Part of a small language model's weights.
Training: a variant of SOAP for these matrices, 715M tokens, 5452 steps.
Each number is 500 + 25 x the weight over its row's rms, rounded and kept within 0 to 999. Layers, rows and columns count from 0. Numbers have three digits each. The size before them is the row's rms in percent of the matrix's.

# gate: layer 4 MLP gate, 384x192, rms 0.217, rows 275-360, columns 48-95
# up: layer 4 MLP up, 384x192, rms 0.211, rows 275-360, columns 48-95
# down: layer 4 MLP down (transposed), 384x192, rms 0.191, rows 275-359, columns 48-95
gate275 099:523477475489505518493527451523477512549444475542547494533471541480486572518531483478540520475498533441501492514507491508516488477501503483526481
up275 087:530524421459472463463502513440522483505486496517492515530490481534496514474523498479520483553482506476465511490490522503491445517459504489492500
down275 096:486499492496521479494525496474543447532496507514472493507485507456503516519522540518521516500496501477491512487493506557483489501483472502495503
gate276 102:488485454520478503488517498498510508500526514506479508479515500496487503489528477502462474453501490545499508504468485431522480504496506479522514
up276 102:503502480460556525505518500506474505482467501499543493515461488506527504521526494493520520511513512505485468490514510510473505509476532524522524
down276 100:498490521474462532466463466487509493498543537517453508510485539465495483420516474517505500501513503488500479440489503500521541477516507509545497
gate277 101:455499534466508546475496494536480511513495504525487514470483500531485493468517483516506512539446513484483491476489501496532467507513419495498505
up277 092:460486529480490508497500473492514530508489504519484460532497526469519461497518513449474444504517506506462531458505506496500504517483474485533509
down277 099:472471514506524502487478478509496481533491469548474489481549543516493499484530453513522470451539503492519453479443515449505514495490480520483493
gate278 087:516500515476533500529500468510491490457527542454489529462465513474533485495522505480531504500496482496514503471521476501510552524518521542479479
up278 092:512501471469468453522467494539493491456475533489476487456482512542513541524492529507538465487506479533508523473493522486518455538492514523511494
down278 087:485523536505492540434507513503540470500491528505487527479447517512536506517456518498492507536504496478495511469549474494517500505490494573523504
gate279 092:530475499499529515487527461511506518471522521536474509516503502494491539495548448495509507499506496506518515469498514468506483498525503539554456
up279 083:483499514503457527494506485497528512492516495473493464503469520510454534493474506492461500519494536486452477488425478475514499539487493470450491
down279 087:492543482471439484520512485457498476484519518487468495462494491495469535545458521490507480503481484490471481481534518563488530508490512486466486
gate280 093:503463521497491524482491467485509533472489481526535496524486505501475465541548478480514477519511482525517460485483530491505491534508425497525487
up280 085:506477558498495537498520515519511502501444498488508540465487569532530536529484497467511495508533473476547475515491525495500528525476490512469484
down280 088:506490579450489507466459551532512537518469489482505503506514541498500489499506479547500531491460511487476507495495526493473478519471477468491515
gate281 101:531509527513479559475546532541502501501510516508479519473531541524472485504483506519491499494518494525548524513532483475552489519497496493505527
up281 109:506482549504474513541508496508454449507510490513465433481533523513511466504513484472502508494596482482510476509493481468552503524484492520465464
down281 105:511519522462534558510523531531502488543540509490469549499567501492471513512506524517501471485514509535517491510547465534525487536500495476510521
gate282 112:484493504454540502497482513452545534517493470491457492550518483497470523539495471481561485467476523513499508524481483485509490489575486520562501
up282 117:511445469447472455485482528511496497504499510497452500507511524508491526461494546490502514508512495500510482518459502506502541498531484496470508
down282 111:504533530498559487550503439513539512488507446533443541547492512488480485466464482486513487469489493513507481515453523529514490490514479499490517
gate283 094:505509537499485542487494511466472505495503520542526509511474519493504539515503476445527481503504466484492487495502489530486491497492507513485500
up283 090:456516517511505485473473544549492475482514534466500501477531536477535503536536501475494432460514493479464545510528512528485441501524492453508516
down283 090:461486498499484487491484512509504485501505507500483488512490545489441520511469524447501518515466478505496489476484528477520517530463516517490499
gate284 116:505498499508528481525534489489528493483464525542512513561508482506511488545429474518486489494513488493513517458469518489488502526506517546515463
up284 098:515482523461517481491507538506482460484517491513531531485478493507480518537496518457481480464514494466516504502506509526495532457489463514512515
down284 096:482532552521510523511513463503456504520486486517506492554534493534515461540462492551492520483521418510510503496485520503497469500491494493480510
gate285 097:502516469503494556484511507483510433472526488491493512460519522448492505478528524502466504492482474493530465537505484510508512433478509478490439
up285 113:515501496506513494474481514446501497465484474525536562445492492483494497451490521503487502473505516510519533533528453505496506503456461487506471
down285 111:476496498491528518539471511550489527528516542468447462528499451542522450520511486499524483503490490477477517462500512488508513502515536519495546
gate286 105:506508498466527470501499508563522515506482522548502483530558504497535469496483499489486465471509445506516495512524514479465439509599498511523500
up286 098:502515503500504480500486537491563502508500519494469474479504445544528495497521479484499494507448512496490534530542557475493495482516525468536472
down286 107:513468494473519487478513558471475503448544494481531526531524526474475479513530503548524493502492546472540481532508442550469478478501466532528501
gate287 091:484487468498474521496508520550511539474530501529488537506490490487465504499470502502478491508534506509493459502535516533497456505519490491494502
up287 083:502509520493486469490518522456486431516515497473449508528490486543480463488479466552503451513522505502488485511510498478490544481483512530496490
down287 087:571512511460515524520515529491542452545521488486485490497513496506523495487511488501516524525486498501521503496499503458491495453445512513512467
gate288 106:518495447526507499523529540486472427506502555487513506568532512505471493510494499530546526504523520501507496460549460465497499518513504517502521
up288 107:488527477509430475510480531520529510537485487489470457499483511476498508529503481494504486484502527500512505444469488528501514477521487492480507
down288 108:496465488502528510503463520494493506538478570528529490491466482506484480457518492503522504471493503518514463521527484504496509484526474502491550
gate289 108:491485505483472521529534507474503512565510506492506488497473526502500532464520520505530496468469485513495498539482513523518494507501486500533464
up289 106:491489550546545462491513473487480554513426490472524464526565492484556503471481504506520499488466491526484521495499547508503494498533487470498554
down289 097:495487455489515501511499517518429466489491536503499510515459521501487516444517505498508500485513453465473521505491464478477551521458516460473463
gate290 093:517481478416478529465542432449490493523515501526510510494493447481486530511509499493465572530451461496474457511477479486483488534515458503480504
up290 104:464547508500523510475528499487546483511488538525510518471490480464488504480509557507478485509524505503496528523506518512500506509515515528512506
down290 111:524497500519551503530458482529497499487553491491466512508447491511509470527488461481506530477467465546506455504514475512521521486494477470472442
gate291 093:503541442533513507432475492499485501519485533499506475482530504479515515531503527489538491513470531506519523501485480468555481523506495466509517
up291 091:495500466522470504469506450521486511476506505501485500485462513476541467481537536482499512468494482529516523476529522527500543487518521517495475
down291 100:488515500519509543464510504515455465511505512471537504501545484479533474521450503547485528522538462515505550489537538482497487516492470507534522
gate292 106:489496516481541489461544542517491482455473502465482491486550545496507483470491521497504481480527459491505494532543497522528486513491481508483528
up292 094:479515513492469479530458464489555512507498491504528514517467506486477515458539507477481495517526537526485521450509509497484477499473503521503506
down292 099:476482518437496518484490522478480513491513443490507525510528474531511535495499500491517531503492504520532490492507492490492493502495515489468494
gate293 098:482468460439530500475502500500507516490494577481494498521481520557510494492505520489471513517537519507462502517506480492504477534482467509482494
up293 091:448497499511506531541497482488511509480503521498479474498475524527585523472496510472504468548490499516497465489539496452521506495497480482502523
down293 100:501515475456524472498498464492501503488528511481500490472503492505511500511479497453481469521543485516477495479479486507514524515500474507496470
gate294 114:499509512500534519505517487468523471522487481500484532531516521508487500552541490505506551487565500486532486499499496506535534493536537515508520
up294 105:475534495476556470541497500486521479485518442500472537534530557461462478501493484508532506477501532488531516468482444518558505477522499498478496
down294 102:496509508528519446523503544528487491484507481566447504477491573524489456494517507490463492486499466527499458530517465491542483501526507493499501
gate295 122:495480504557501512449505476496472515496555523466455523517503550483468472505533514535528475541469531484522484485473504542499512496476463518498525
up295 117:506483480473502524471524513477522488498507479461497477483544470532562511515462514467472504489511466541525493510459500529492532514489486490520489
down295 083:518500507497483501568524489469533498503499500479503465503523481518499484489518473489527472499513498511531521510534516455561504465513485491459439
gate296 099:455528511493527487508510534528521527519510490559481475495510504476513491477509513492563498508490500539543530480511459530514489510507500483555489
up296 094:533527510451454491495491477464514462489520502481501517519479490534493490509480493489486510509478499518482446515485536478532495515477511500500483
down296 099:523494499509481483508510531501521468493507495525519544547471444479505487520524498510457519512473494479486445502526496482499495497508500499483474
gate297 101:497463505490498485465501517471534531519453496505535518487478515510527499503547485494511501502512524500491466506505534499536506494487544493520508
up297 090:460527529493483513514518493478466543507510512526516491538474517528458497505536484520455510514505547519520506517554507517438530473497485526521502
down297 098:496544501549536515495518491516518498507509514460512514461517511481506544513503530517510475513470483526517485507519474502488507459494522497518435
gate298 130:495497495482516492509540464491547525501497523497558493523468487516523551511528504481485542503468505479474490497511474475491485525494505512530504
up298 130:505497500492527478511528494494485497509495492522492492534464447503532525488479480465522497498514544496532475505489501462501495496496511490507511
down298 112:530500486537462499476505557514482533525482477451538495536483507476483488487490509493529499505487519491460527531489463539437496524485479511478545
gate299 100:481499536503503495506514449523525520534510516523500488494497491544531505518496529502539481515524526571509444504499488499485533536475493495497481
up299 095:486494470482448493529451535502516501506495501516500489473533551476489506547503494516452463475458540498519487506539498482461522513512455479496467
down299 102:518496506520463455565454505485467475484524500482452494541502480458519463502549518507430521470523475520500482494479523508509513496530492459490474
gate300 096:484505530535519522494511508495506491476507525472480468482472504495469491493469509493502492488532517494536520504515511535515517507525559536471474
up300 089:515489520482512528487521541506520487532512501520517510476493480535503486483491510474501498479502529502475469530485467476480502439504505492471493
down300 096:492503504456463526563505477501503505506528464527548502503531498475492524498501503487507525498482472502491486550480454507464515468493512465473525
gate301 098:541520479560461483521554535487496472512530488485478529498505502476500456476542528506498501537454538506497542459494475471498513521451483515509508
up301 098:496536480571474490501541518519490537495528496531494509483527543475502491491505475479508534495446502465485506485498477493475456494499478491487499
down301 103:510522500540450455498500513485505465534535495484507528466491524534486493539497522480505523536497518522493537530518475517487555564508459478528515
gate302 094:509516440492521518512516461487508546524500510497515506561531499498509495489545523520503463483513504501498503534556531539478530502547493489548547
up302 097:503487501529495474477520521486509462464492526475534525509543551505511513457496478472501499485505473513487502481474510482485551496488463514477466
down302 097:531518490547477553521524512522510508535444544535468497512499522509479526481535512483484464505502502509527495522493514529497499534502481513510521
gate303 102:502517459440495498515544506486479508515466513532500524469474544515496481526495483502527509500487532464509516503513506494462479490486526491468546
up303 099:493530497500452444487454524498476490462493537479523542517511553497509507522538469526459523503502510492491511527452486508523510486517481518481465
down303 085:509531469487456485502520513512522512493490476490467438475462512495500504493535525506495488495485486500470509448481509515498460484505496480507517
gate304 085:506504486498484468504530528519431495461475535436517489526462518495489524506472507492511494522478512521512499452514491552529488506494524465501488
up304 086:444454485454503518491450494501506523492532485474533525499524482462503509499527534496554544493479519480495522532479513507499577512466487529505461
down304 083:522492524485511480534537483502511522514563481512484504555508477500517548519498545518538480477517475487514501502477517516512531533455537526520493
gate305 102:534449525489493537513515507502535514491472540487510484476498487515494538488503538478513425522499545495531432528503477519474516497533546550450488
up305 104:507493476484491503519485511515477498483488498488474476447489490517488475507506460533508468467499498514486510517511489503511508508467545492482538
down305 095:548520455502500481495532483494533528501513491523460551465502470476485495452481475527502516497456493518511500526465536511484498541481505483519499
gate306 106:470547523528514511542496503496470522437527496501507493476529473507485549514500460460532515510500495507481501522485503487503485431530506510514443
up306 108:511510493481506476515474542533525529509515546496512486537521472502515496501471521500487439524541499524531526543460539471526504498542467503530481
down306 108:531502491498499511457556471505464478473502509512478511539486543506520478518540500497496479517496504470516465494555516506508510518485509492472521
gate307 094:500504491508483505478510494537505523493496519475487550535495471487488506513478484505534483473503506560465545498474486525499487476535496518524517
up307 094:505490527537516536460524485496493530529488490464484512538480499532470477456501477481492525516514479516535450507516485498430547517503523461498480
down307 092:508497471474526495495508497469472491525524486493492458539456500485470485478505520468481537522509515488486483479519506493483515518475526484517538
gate308 112:466494523500502521513524460496493483508499590501536505532489465516518532502482512512518500527505492475495527508479503519529490529495521498468519
up308 110:526476462499502490501489560540517503502477472467523522469532517517541520492541488526511562488483487479494506553520508473490481524494509521483452
down308 104:479440488534525488509480524508430474511505518503517514497549502522565530522527468479526497490515434460499505482482490504538530491481537478457479
gate309 110:483473484519514516485521479527492534528488425488512494559484492499486509483482495513486472528504513505531519479485516443530500534529518503495508
up309 101:465495492543502474484500510497493496483492490567514548510525500538500460480506542481531522510489491475500503487553489466494472511486513482535546
down309 104:474442490529500492487511512549464523504497491548523526480509472502474521460502538547482461498526511509497521475498479447513544503542538491546528
gate310 100:484464530499505470504513502484470525508472518472486487489469481490516513481468510476512483511478486519518466512514500542509533515474497510495483
up310 104:534502541499481523534518456468459488472498492478526546539517539466532518480497466527497517453512503474492464499514460479505503487495503496507508
down310 105:529509498466485497467486514555515536523509482488496444515514516502502490523507487498525496496541514484513497485501504533502485493525479457507490
gate311 098:497454515533450486522470522505504478500533497514504504446525543470495465486505448504465490497473511525479534496529532507519475471501505527496513
up311 103:514484533464538469505466495486515510481498500492478500508469461485490486547494475510534518487500545478470491537510499451489477479485470502546474
down311 103:470508523497487499508514472472506544509522496509558543526536498485532507512477482527498546508535494481484463488491488476517481512491495501496483
gate312 117:487501473482484530435477480536494468527483522492471525481551459547466482454498510497521526532461414485495501509506485470492507516521455493538503
up312 101:492510492525508478523524465484496479519480518489492490501524506522478487483494485464479554533456439461489466465514550437512497519509460519548490
down312 108:489487523516494537522543546496499486537508543483473550552462503492523497508544535507509487498516478494509544555487525493498497501493488530495494
gate313 093:498486475528501517486503453484441538485499472468537481445514489493522474485514498525461520502509487494505478494481518511485476474507503555496516
up313 093:524505480501441529531497521517504493442485523481487541502484502503542534508521504515506490522560465473480504478490513505514517500464507510473471
down313 095:491476477493554499487535453463471540504536502521489535505490484514483481511467507521513524538499513483522448471499506497490467533527483568536500
gate314 093:485493485515549485505515509505488535503509486507488522550490469532520492512510475502472462401475533508496510525523527521516484536525499473521498
up314 097:538487493471469492497454487508507486519491478485524512504487508475481543486515505537465467482458478509516535475484515468503528475511494470490476
down314 092:508481491498499488477496515509490502517518516446533522501495523528466522543451504458508501561498487504499536501495480496492461479513492488502506
gate315 101:529485522517477513516530516502517515509508538523541488483513480500509504534521461557510473485519466490494489547521503475510518462460467520510483
up315 106:539479469528492513491455498527465504535481494492515524498535543463507540510482513506505497507485482488538494507500513521421492535495482548500499
down315 092:489533530473500528498495498509510484476521487488443494521502503504450493537490528469480516498535503469521509524485510479508512477545543488486475
gate316 094:501461493531498556514551531507503478473504513509495515448525520509487471493487468506519513480497503531515514454461482467473466525490506476488478
up316 102:495456497493522487534518458491501548553492481464460481502503496476498455509522487529502533516515486507501489505481520537508507528493551507497540
down316 111:508464452470482517503464464475491481485538497461506528493474483443514507494475542439518505502485486548494460520566514486514488526542521499468513
gate317 104:469458474532522440529553505510512498544492503540477542472473522500536516492478529477511479506560479548499475483521467464484487539512522484490516
up317 111:502511483473492497534510506512498531510511533515456483495496537539470543490518526513484502477483542523481500517520466490500515474500488496505545
down317 107:520478528514504520467501473513498512497479493493521504498502476498502452551503461500510444532503497484493489523520530534464492514518500519500472
gate318 107:496488477478494536501504462486485488529505515540498475440502503513503496455514519496524486503518517494490513510500458453518481485491534500480509
up318 102:495467472520498493519514519541497491484468453492475502519492533486522520469486528522512470479515446555473520506539457541524507466497503522460496
down318 097:524526473459468522498528525517468560509510498442509456528499508513527529467474511498479472544522537514498476506526505521441482472529500495496501
gate319 098:512499515569484499556501453494483461513531507487508527549493520490467504482451526470504510501474527518516517500503474519548498488480535469474463
up319 100:497498517495514486462524553549483553539508524473476496520514462526464492513468482482473519499513505512481462555485489479501530494496488513519513
down319 097:538503506462518503497430479496510492486495520470534535495499513436523517513548477533530494507504455445468541438518521513486484474505449489499524
gate320 098:475521473468515512468517476496494459496447511488490484550493480485540479453515521493529460501542467521523500515501450533513502500552465489516475
up320 101:499517519490477513497465514511507457532494491535496538478486455521500504464491522535504492479513491533477537513497456527495510511567516510499492
down320 105:463485492457480502515515498511516457523484503520529492517530526499509493488504470530465495549479512462457521497481538506531491477481493516499508
gate321 091:475520508472484499524531547493471500488501513409558496517497511448515495530499475502518491467487479539483515538500525482514510538515480501503455
up321 088:536476451474530491478480476475480507467476471487540509482480530525503524541498456497483498478529508529471516512496503474480489517486475488514525
down321 088:540513463510483502544513519526497480506472501482496528493454504480517494462505480518505475484473421500514510491450524501509497545528490532515473
gate322 095:510493484461500530529490507464524497505553487474471525479496535488497508488515497538514512488507521537494517536504524508493514473473531517511478
up322 092:482520471516484490499540566508513493512540492499507496519553500447530487498568492468494527471499489485454501510547517512464499471519498518530503
down322 098:470485527442492551508513487456481504488493492474469506443523536531465488499538499486513504477490479551518469510517498504532521482482533484508541
gate323 100:492484500480504518483466539549508467499521509520494509486501466455484501505471498481516508449559470523463474513500483527499508481517478469497521
up323 108:499466534511502477521496519534509521479502479500489466511504496505451497493520536484516536479530522539508499486521453476472515517517514546437495
down323 115:493510483491534503493494521466516488531506476508447511493470518496482499496458488510470511518513487497530476507514496495519491481499483482516485
gate324 096:504507520467537536478509478537463491457518502530473460506492493506478485503526475475504510503484455529514507534464505458497484502480496474557492
up324 098:494474506506467492483520489514522512488531447496430537491529482505466459519515487476526494522480497552511533505515511479533472527471487508477497
down324 105:491510487519482504511485534456508516531517479506514529487486459505515462523505475548461559530507502460500469456511514500535503466492466498517492
gate325 101:480503456500480495477479495539535514552476466501518503503442489538523559559549491500520497530475532511503506496491514523481516484493503542539502
up325 090:514484489518532492482492481490525479491481467503522506533504465510519502474497482513504491464462532522509539462496491440504496531490512506512510
down325 093:558510496549472525477498486522479490452475531519503489501477461480510475490495516527465524495457466523444478478471503516521478470491505484519475
gate326 095:479507530520526487525504493475524478473515491516495464519485486503480510488490498490460525498469474463497454527485506511510445508508542505436475
up326 106:501493459506516450512539506465490497505484495500473493519475452531532537494476497521527524510438477534532541505477508524509510491513505525540466
down326 101:510535514493515463487515524478504483439458442486513504486503500510502507518472468512530504489462450523495481459544520488486478508504513500502477
gate327 107:491502474513561517511491501515495466496467507539527520489552508468448486498545486478509459518484520509482514513509449494487515516522540500527498
up327 106:466482511480440424513514479499501460500543527507485490507511432524528480471519518544486525502455511522519495476468491471510497505496501488519525
down327 097:474529556500507517490499435510498526496533537481492467469443480512505541510509516513529514464538505477513478540482514456530492462504486530501492
gate328 102:484508498482547508554525480497504530486526511503514511463521477522423442506476502481530482503487513485464491539505506547521504505523468524495498
up328 102:466511467465499582491505454454448499530520516460527490477509487485491522489500511462503489473516525531493506508486510495528486547506500515518487
down328 101:502510513476501456514495465503480497506513519512476509468460493503532477527500537516490488538497535482509516516521498490498537505515528498499487
gate329 096:489535462518513485501534506478479517490494541495525483540478559494479498514492506500480511483441504515504484514539526477487527505521496478506469
up329 091:519486524532468494508465498481492527520512485485534497486491481499476487483491519481468526523555505488482458518509541482484469527560514478467513
down329 102:458471518450487492494525464512510495501533459511462503497493503500487527522495493442514448497489492487463480541508455487423480484500547488493475
gate330 090:502543463514505488469501474519496506468472511517501554530497483519494476471513505503479501508517481491452516515515487518481487484480507515454511
up330 097:468519538458542486499492485535490522516538485483515516467501485505508513489484519514516452486433549527490483484505504474534516477479526504520542
down330 098:527530577471533504511480468500517545521542480477486569484521501473520530466464519509531474498482504511472510479540482471504490478511504507502503
gate331 112:528524513519500458514496531514483545478521494488487525510546470465531448478515514440533501485499478476504517538525478494503486487556456515508480
up331 122:500479539499567572491488490491493482518482512464510517503476481530483528521493478534484503498485520491517482491491524524452475476503540520511513
down331 101:483474515462513489483502515488523502490493496551520474479530469499476500496479475501484497525537524499479478504464482512504533505502509482510530
gate332 113:489486501515514496503496522497495477420525495474495512489530503482543495501534515539502507465538470509469537518531527453531511524476511523524494
up332 111:491493489511512506480544496514491466540482512533502509552511503554494546546490492434502497510463506472528500495517472561540493485498499473518491
down332 113:494507483521478523501538452490501490491518525498479498520506480509504567511496471499498481474514434458497492471538470500519486486553496504525475
gate333 108:532513479495466532541506449499510494502508476494465525498457476474480481497538533476568492542490476491479483492496544513510536516543509515498476
up333 110:486509531506506499458492536526482519526502489471512508507494480496468544490481512500489476455522483504534507493510559473458539492479463496507519
down333 108:506491498537502532497520462454463492468490503528524524507491555493517454481503483508516463490504532493482495522460562494502500457461495453508466
gate334 106:441483546497520552510458483501470481494496485481509473505526513495488507487504510493501525469530484496537501547475504501499526541452486535498476
up334 105:502485495499489451503506472431515498492521511533495499501473514532502485487496535528493525503490509528495466529467514513461507505525556473476472
down334 100:542483484554513503502510491504475495507542493509501504510504503525467495466506493496473476500451521489478533496474470469487484511516440540459484
gate335 111:540524463450451515507564515494506539506508482547471498486530534497484484537494462448482460472518516543468463470486478536479459473528481486499497
up335 106:511507502459521508490505501490513531539465464493508479495497496478478550482480501511485488490476521501481546522499511475502504508505507521516495
down335 098:479491502533538506571503453501489501466498525475513527535483500523544511534516486504539536524500474497478446515523530514500501495503496519546465
gate336 103:522538538495491476508495505484543499508493484498530499495459540504505479480526517549502476512521525511526460491457484515516488534499499479465499
up336 100:502503461481518483509511514499470535485498497505489460512478499551472499480515500493502492502494465503486539507539443504500486469487474484475518
down336 111:487495523482510472522467474467534518484518467483523460538510525495505494496518495480497475502491493524507474514497486497506550540516489533520498
gate337 106:423495527489504560521479493528479504506515453456531537504501497524490496517466542509528539483536497537487537484492517528544474487507484494524481
up337 116:523514502511497525518484521513472478485446500465485494477477485511479506494481523502500481475535481480502491495515529477481501442516491481469514
down337 108:546500522505538513500511523493459489484510482475520513499500492481502456529509514508530528477503525472471517511448491503506500486501524516497484
gate338 103:480477511514512541522524535512470459507494510483486481492524512424465512512547509469525502476507515561513500484488475527525501528549495516523467
up338 111:496518484505473530454540526534466494521490499517528512468467440502521476529508521498493478536490453539549500492475507531491480499509469489501494
down338 101:524495546503516518538480466461552531474464475528522503511498483504495563490493504505541501458524531473462496477505491494498534516488506487504493
gate339 091:502476461529453519486492519509488483482524500522456492484443498509511513557534472543468464525485502499501481561468504542525519525523487518492488
up339 096:494431511505500486495494508484537512471537465479460499484501519466471528529498507481485500501477506487518529543505538476534537456501464456468484
down339 099:567521492544474526502487515502521504528542550472516482475538523511520538487503479530497527492493503478465520550537509537512481525529525504538515
gate340 103:503479465466516438525504527537522467458454499463470498517517488527492535474476489527492511499520525548471499494442525504492509469499490529477540
up340 119:504492513500479510515483492459492497522496504461489471514513508524521522556502525471461520479485491574508458469484508496503472464487513501517472
down340 110:503485515521485475474494524516531493512533481485487446536489547487514492507475494532507503528492499487476492463487507467471562539493520509484515
gate341 090:514526465492492539513500475499507499508507528526522501511489490495437512507515513491510510514528468494487494529506490494539512515464466494495519
up341 091:520544528466505496527520483452486490449476521482502507494504481484532533453534434516523488556545495526514501495499487510559516532489476511510514
down341 094:506527485489505519536545490438477478471529491479565483473459475455488485489535482488521507508522504514542543536501472517506502492490493511519473
gate342 099:469504496527528555505516517497500510495513493453480519524494476549485522500466508534463505504454467531471465516501494518533493473495483498536456
up342 105:500457514465446504503488469490521490451508506547465483499493497462511490509541497491555484487532513528511491458492530556468477520511527513445512
down342 110:558518504479514507525520515490514483528505490489524502454502488520487502514499517489490507496560439505510458524517486468495502483481521491484531
gate343 103:531474504525511504508509504494486522518511549509499540524544463454509471456513526477528508485504455462487516505476468485492502535517513502503480
up343 093:536503502534468437491513493500523484546496495530511505504484499515475499507480553463515477468508499452488478471482518493510483499539550525451502
down343 090:487505496522496537491473469486484502500464519508462465540525433535479491503539494477497507473534491477464496441496524505480492516496471524469543
gate344 102:475526501463508494528468509519507489500492512502469555544493527490526528491478541499581482471541520497496438500512502524517548509512466501465479
up344 096:500492488477474522465536491478473476485516482504467459476482511532544524496543477497484423477502549502507491461500494474497471477495500500503474
down344 093:497461487478474503484522517524499496477474506469452492491491482499524524484495516475504499527537516512469528513537506522466497498523523495529500
gate345 100:544497551543528571523470546482493506521513502480487452506490482488503544498520507513523517479481502512515495540519495471499508478460497483494497
up345 112:539501493491442518481510520510534503519451509490504521527505567523503507469486538495494526530501509505510501514503491523481517529471492481540480
down345 106:564488493486480512487528508498494511553466516511513480468479532514491561478494493456503504470495487509505448449522532500502510517500547541463538
gate346 104:509513530553489528455479490514451463511480499495470496531497523494494505494514464544546416521523475455523497503495482504508452473476488478523546
up346 097:514496514505493517572473521487523503563496494480518492471498560514539517514517512519495496537486540515502488496476470519511528538474493511497496
down346 108:507467510479487505516488487507509486522543510548533469494518497486509533496512508442508563498534546549513507498498516515491491528512506538511507
gate347 110:486519513509494499548508473430525491471518458485513551493519485512510498491454509492518501480519437479495514560518466479527494507497530525465511
up347 108:478524480508506467488515467510526465491513536554505519514505498473503482474504500512511457486520487460501520480484530478516506520502493515505561
down347 113:442518530518522509513475522520485503481519520499541515519470494526492469473507493454505521511500476497538531509515494465553502542525483512501490
gate348 089:501531526473498506458540480503515537489513490500510438524507501491463488511492555569548519473528527493466465515482500476491508511508438470540484
up348 088:505520463529465500497503543476482492476475514503473512513484481499532508483487532538510499483507500493535488464467480533486538525505505479512534
down348 088:535502505521510518467518501502543501459507494521510418448499529527489494519475531560488529486495527495517490490496533460482472510533501519535520
gate349 095:536540502525505518510492462510497521500499517523539481508530469542529495503524483491550482511538505515458533490460509508531513487495500509516524
up349 089:541544540479514489531511484541525494529521528519517494462506474575529498530514497523508444509530540512496520506473491488513496523481474514489509
down349 094:523550525505514506507475501529516481506538511554510497496480516572507480477485481496503501499502537516458523483451485504506526535513479541466480
gate350 107:486498516500505490523511492526472522518468536502494506518472506532488504553512507416524503506527480507530494530510534520508517529503509506537472
up350 098:538512488514527482482487480479524484496537524495446521508469519504501499503494500529463515489475475530522454487455528528469516509527498518477510
down350 106:519450462493484476546522508539530487493547469498447505447511467468502538489496460491494536515508490498507520476475483476476493491529498489502478
gate351 100:527493493482540503512507474509505539497521491506512514481513480486524496481539530430490495555494498512552504494529469527523481538458533486500505
up351 099:475476490506492513514504543526481508455531483473434465507496504497470498521473504496463540477472510506470456493510517461517457490499505452473525
down351 105:461485503488510529462518483492491559474472525539418495484475521538470510516504515517473537504507497518464470466499496530514518487520456475521496
gate352 094:467498517529527482489496543484532494482494495493477512506456476502443472505457492440512552528471510511497494488488525528465517472527472493524520
up352 098:514474535504510524492530484487504505483504468457502543563484543513509539525523477488441498502502513450513474476469474530505506469480483506445476
down352 098:592478463463463545524461477488474484489477518494489479525488478484522475540538532532506475470476484496551516509474504516519486477477485496448506
gate353 096:516507479502532449479516519478510516507498508537491486499488521505533522524476555485525466466507518512516515488514498477503403504458561519481526
up353 095:507502507517557516530480498478492544490530513468487516507534548476511510473515483486456479494512500460466530562470524496517490522544553479509500
down353 095:493549467480551504484486514510459517528511535461504479528483527512499495516495521493461510494532542497496487497503496490510437508490542499507510
gate354 108:487491495508547498526508517510524487533548495473493512535491462502503527519504500503497545510527497517491509523510542522502544470492507503536462
up354 096:516478507541511483541518534500477465486529534466538477489468501503472515532453544499506518508521496509512498486492516515510531543473449488467492
down354 095:500501510529533473509510533476499488478535512462502490516518483518545485521464516498531479491485482481524496502478507482495505514497536518491496
gate355 106:525495464482458498497464493509497531499517507489511500507516534522498520466491515515500506490501479480480511503473512464493514461517501500503490
up355 095:504493464515463524506471541473505522496447483478497467533531502480482518535451505466466482482463481479463482484483531500499486511530459516461485
down355 096:532508512499520508474472479510473511504514495499512511476491517547514493484506478537506493499556523481524550497527486473489481460514490481516520
gate356 093:504527486450454541528512533479534486517511505504482525503489479513496471486473517528500508468514507513473491512542460520513530497507488488487447
up356 095:523497524514476477481514473472547506519503519482489528494485463478540483531525483517493520503547492486483547451496470498461515486468556507463466
down356 100:530570529482489505524482504493526511537459509557517509463483493533505470500470516475476485523485502509486495503507485505536503501506497487495498
gate357 096:497494492517488471536511498531520561529509535478478494487525484506489496521522537469536513483496494492542476503491494481488473512525523560518527
up357 104:461517533481490478475482486499476505492514489468474468496516479503486441524512491501455486498523488525476504496501486478513480500491488457531452
down357 106:520479478520525518497515509507530476534492480516477506504493504529539543475498511500524463512497498522531467508432504518469485528516547508439511
gate358 105:547490482449527434507560495485510500504520514505517485517511496473544487509499505507483485507470500524491490494529525540513479437484491540503521
up358 100:520477509493525512518442512522436535508542497481467518485509528480464502539503487512522519490517517471492537510529512527468448502513521542518500
down358 098:459518485492481508507533484486486526460504532488499465536512491461501540511504518505489483473486500494525482497519510464483431476549513481527467
gate359 103:512520512523495523504547484505514489521514481510492488547494469502561458479499517493517491506507508462493484462517498529500435484510529471493493
up359 102:546489526478496489491457499483458488478474468545550490493490527503489531479488495513506504498510508479507506527512514482509510542496524504522499
down359 105:516480519530493501530483539509464497504527475528525501493466524477478520499488507498525506575505504430501482482495502491503513519536511515482495
gate360 092:538506510470534475526534510517488532499496465491479562558466530462516521523519498487537528520466540509479482524503492489510501506501515519512521
up360 100:492518483524505564477497490472447497497527518501509492519515505478485469486455504465517441462524486493513504537497479535489520477501553505500492